{
  "d_model": 128,
  "d_mlp": 320,
  "activation": "swiglu",
  "init_std_o": 0.0,
  "beta2": 0.99,
  "lr_head": 0.0169,
  "steps": 3322
}
Each number is 128 + 32 x the weight over the matrix's rms, rounded and kept within 0 to 255. Layers, rows and columns count from 0. Numbers have three digits each.

# layer 11 attention key, 256x128, rms 0.105, rows 54-63, columns 0-127
097220145068124127142110063160189083101133111130206070051105103075182116190182120060157173068216067078188076122147152189089156096113204186063128180121009119066174168219043148119086123138125129102145081178117046137144154203163109079070158168120119113182068116149176070172166089195190119187077125132095135139101113140101137154112155065066153156163138145095147168139122104103176097097139
228068146093165074114157131139007051131119134121091061122106061127083133105183100149099157126136105145116116155156076106190082150076101141115181092136126200084086149141145145129110154107192123150080029125153134058121109148042057125197063096096165161142119221201195201151082189147119152109113077076243120133104164147067113175097105154176084148138053102102126169174141086161053159129164
178083184166200152087094129052147234112149135151136156136094077197149166113165105084169081180134085108119120134073155101155157153091068112163071061162080105128179235199173144106169171101147196113098178115122167121124110099185186122107114170159111178120156051114042101136077161074042144091118113133160132156160199157132143124074123080095184154086036123136105102167127180149096142063137
176138158136108134213170110131104150132151181159082131063092123173065197194123078194124154104187127105123122139091117103186173166136179104113110153146097046116097088073089108104083096178024155168143083055180134134168161049099165034186174146156141129097178131143098167141107138180255117138158126130141198060117090113083183175122133099140140156168164131053106152102144125101149131144194
149130169081193183108108166135041121121218120181131144204090179136104146088117097034098124094159234077111182056147174077114107098128113207039085106149161148178165147105142125153080130201141129170130082128094108015048140159063163117188089175185164147130066124152136074111133117124142149141103151165117184091037101102121101179126151170111052091113137075093151078159105183162202109117232
147144101134121169189110155089160058054181196131084165130047069178132156089195179158156105046145098175139110151036167124037180087099178121152092159070118180055122181136111149168123077136099073184172130112179052136139093120062118126168182155107111186174067153123165077116052129135058101172111069104109166168222048082140225181148145164141088198130159134166088111145176130116196141130101
162088210104070175167158100132141037143094124141017180120073125188068156200116201196156183155107151111151171145166177081125068229035157028146087121138182175075134128164119089073117166133175130168109147176121118151116160182043136162076114115111178140073200148187121086207160126164103117144121133071089132093110162121162084151043137168193114205176102090025147128178055192127127144122092
120100116176127202074159138117055136184161120172140024136140161033136146127051050122144178145139021127150103177128056112164064072192205176108166025057074089085139163189163185103239142158142125130152139137152117101047154133130124098086129136087087125125140105108068106133208198240159113143209027146086109132116130082161116106021129131191105156117117179116159114074153098166097130073106
215142072193105163100129139082161131196128130136152190135140216187106190111161125138125154107170178207218171038153047140049197000101177126051092085150109181092063119172192126159140082113150139167100138197161120134156098096112066048128146200110177056186213193122054122161125129098168140079157150140138131096093052156156127117103103109067143191069191175089167167158080077108127144157139
165084104180127088121124158118149208035118113141116090071080081100063143167086106165151157113100168153175136147187160217138089117110131191174145051132097175101234184047117192101117144189138017053122153101055114062171103047149121063136073192189111098175158140191082058133146129147087126100182073140197148166145058138189103141102083188088078126066168125182139154077197163080155150180068
# layer 11 attention query, 256x128, rms 0.1, rows 55-63, columns 0-127
185110126161145110104150169111144090111169146111054093179218111117120117137119138121072112111174135181112083170093125054122213127102160086184129118079112184053128193142162184158145086101178150109106121141136108108159043175170106194082137129185158142148148115157153087194182157150088149157163093075225105129155104163137121208122155214141099158092062170125064127051090107132128104111160
146059144130096138176093123131136146066121156132205094141163112139121139035177154188206123148084090096159131147109143140101111171130081103110075152146118117160187110153155145168111129042116187126093182143158071019125077185119224117142120080115194103153156116133067114099125128043037103135122204168153142127100068133178095112102077135063105170120147068229133065154163180140087050133046
104075137116115122088188132113078123094156120136126155081149124123098078089077108153171176112178034163134135151166064135147100121099119115136151123136155125102144083109112139082097118206144121156141110067160161138089171137088133023168143116097138149161125077145158181125132121167186128126101174095136102147181098132163194112194185139162154144137115218028062172090063178195104115101168
144167109016124132122114086157135158064255185193136104188164160112122110109144131083116084132171115104106125147153131078118137139113091136135158197114191161086205093135105178088081135189108148086126141126083098104201100153139188085161153228114147213108146133192097044140179100134206123143135113113155073155101134207090077155174102109143101114109157103117133222144160174126174068142125
146180171142097093136156134032080199063076134106115107163102137227146098117205126072116095145160099119175112183119200090027172102080172207092119091202112164094074133151148141071095147172168105178114192140188116186121161173154067145081139152141114129152176174183141034152145105108124069077083127154145155127138174142119175157231222162063063206108195150116114124177112102187165140083073
087125208167085175136125090107129138106143114147084160064149157108072093174169090109175150140111198153145123133116150045099134192005131084186097126128105052176147174064084112062094130142137134117017180158213163148147107174054188167047134069138133136025127118176069132165154112075127129114185060115181117148131165133106072187034138210129092144144066112065077206154066175120120150134047
126077089047144128094068140100090147143108138064209162063112107122152147154105062120113205246164122198178073073095089172137146163134084164119147078097066193146170097189161180109132110146145125055068085143125149083054153084124115108190089099086118186065160106184168078120137155191178054057143087086064127131054090072122156102102072123057142195112059150115139157099128032174083148073100
141132161129086140049174127158131146192150137077145085159194184095090158200105139107069151125239155205160163071132106143140123063075103121124181163113129187161141155029155132187066170114179084207101094193097105119149211185132193051164124089140190134083094199127105131096053145129135141089088108161121111098030098103089170108213136180105164178122150165137196095099138149174112112080107
142166141153101201088135159131175187152118108176158060141098099079165097161176142113104126091195217112160116178151155131113118065109161137119075099109140123127179203163059132130102149117088056109158159085132180136055124073172105040095061170118158107135197141127111101040134080155133151152044177168137131157082033086168106103127053204071127090076131146122076111097119134085192176195052
# layer 11 attention value, 256x128, rms 0.105, rows 0-1, columns 0-127
115140094146149132107101133155109101182126198122084101113193125161094102175150149088203060125146149058000086165083112093155107159065077150127156084113090194124071201098119160089191178124114135143166172126138134189104199087155100061135056098154209109101113134086091123162065142132215138207083174110186163115164103084090176173031192094143202158114167168135152076134108198102123093131177
072141116095216151158181119158112111184116149090095141125136067152122152157124108131158089140013065113159108218060065118063177142134179165154043112088191178142141117183158075128086131149216110171129113149178082206093193121175159086128072073130161208166170147117154129128150156154084116225128124096104047132080138171154164140149062134190181087099136092127180200124124139126163113145110
# layer 11 attention output (transposed), 256x128, rms 0.149, rows 0, columns 0-127
176077052187077141148066117076096138164111113133132097132130143148123107186067081154079092144096085146124102187099113135121182068170101154124183126097149134146184181134208109162130105124100151115109096142074062177069092123183089085119098097160174135136118179119127094189083095069090163166094063138152231138141154148109149120200110131094193143147156107082137137190128173134146027162122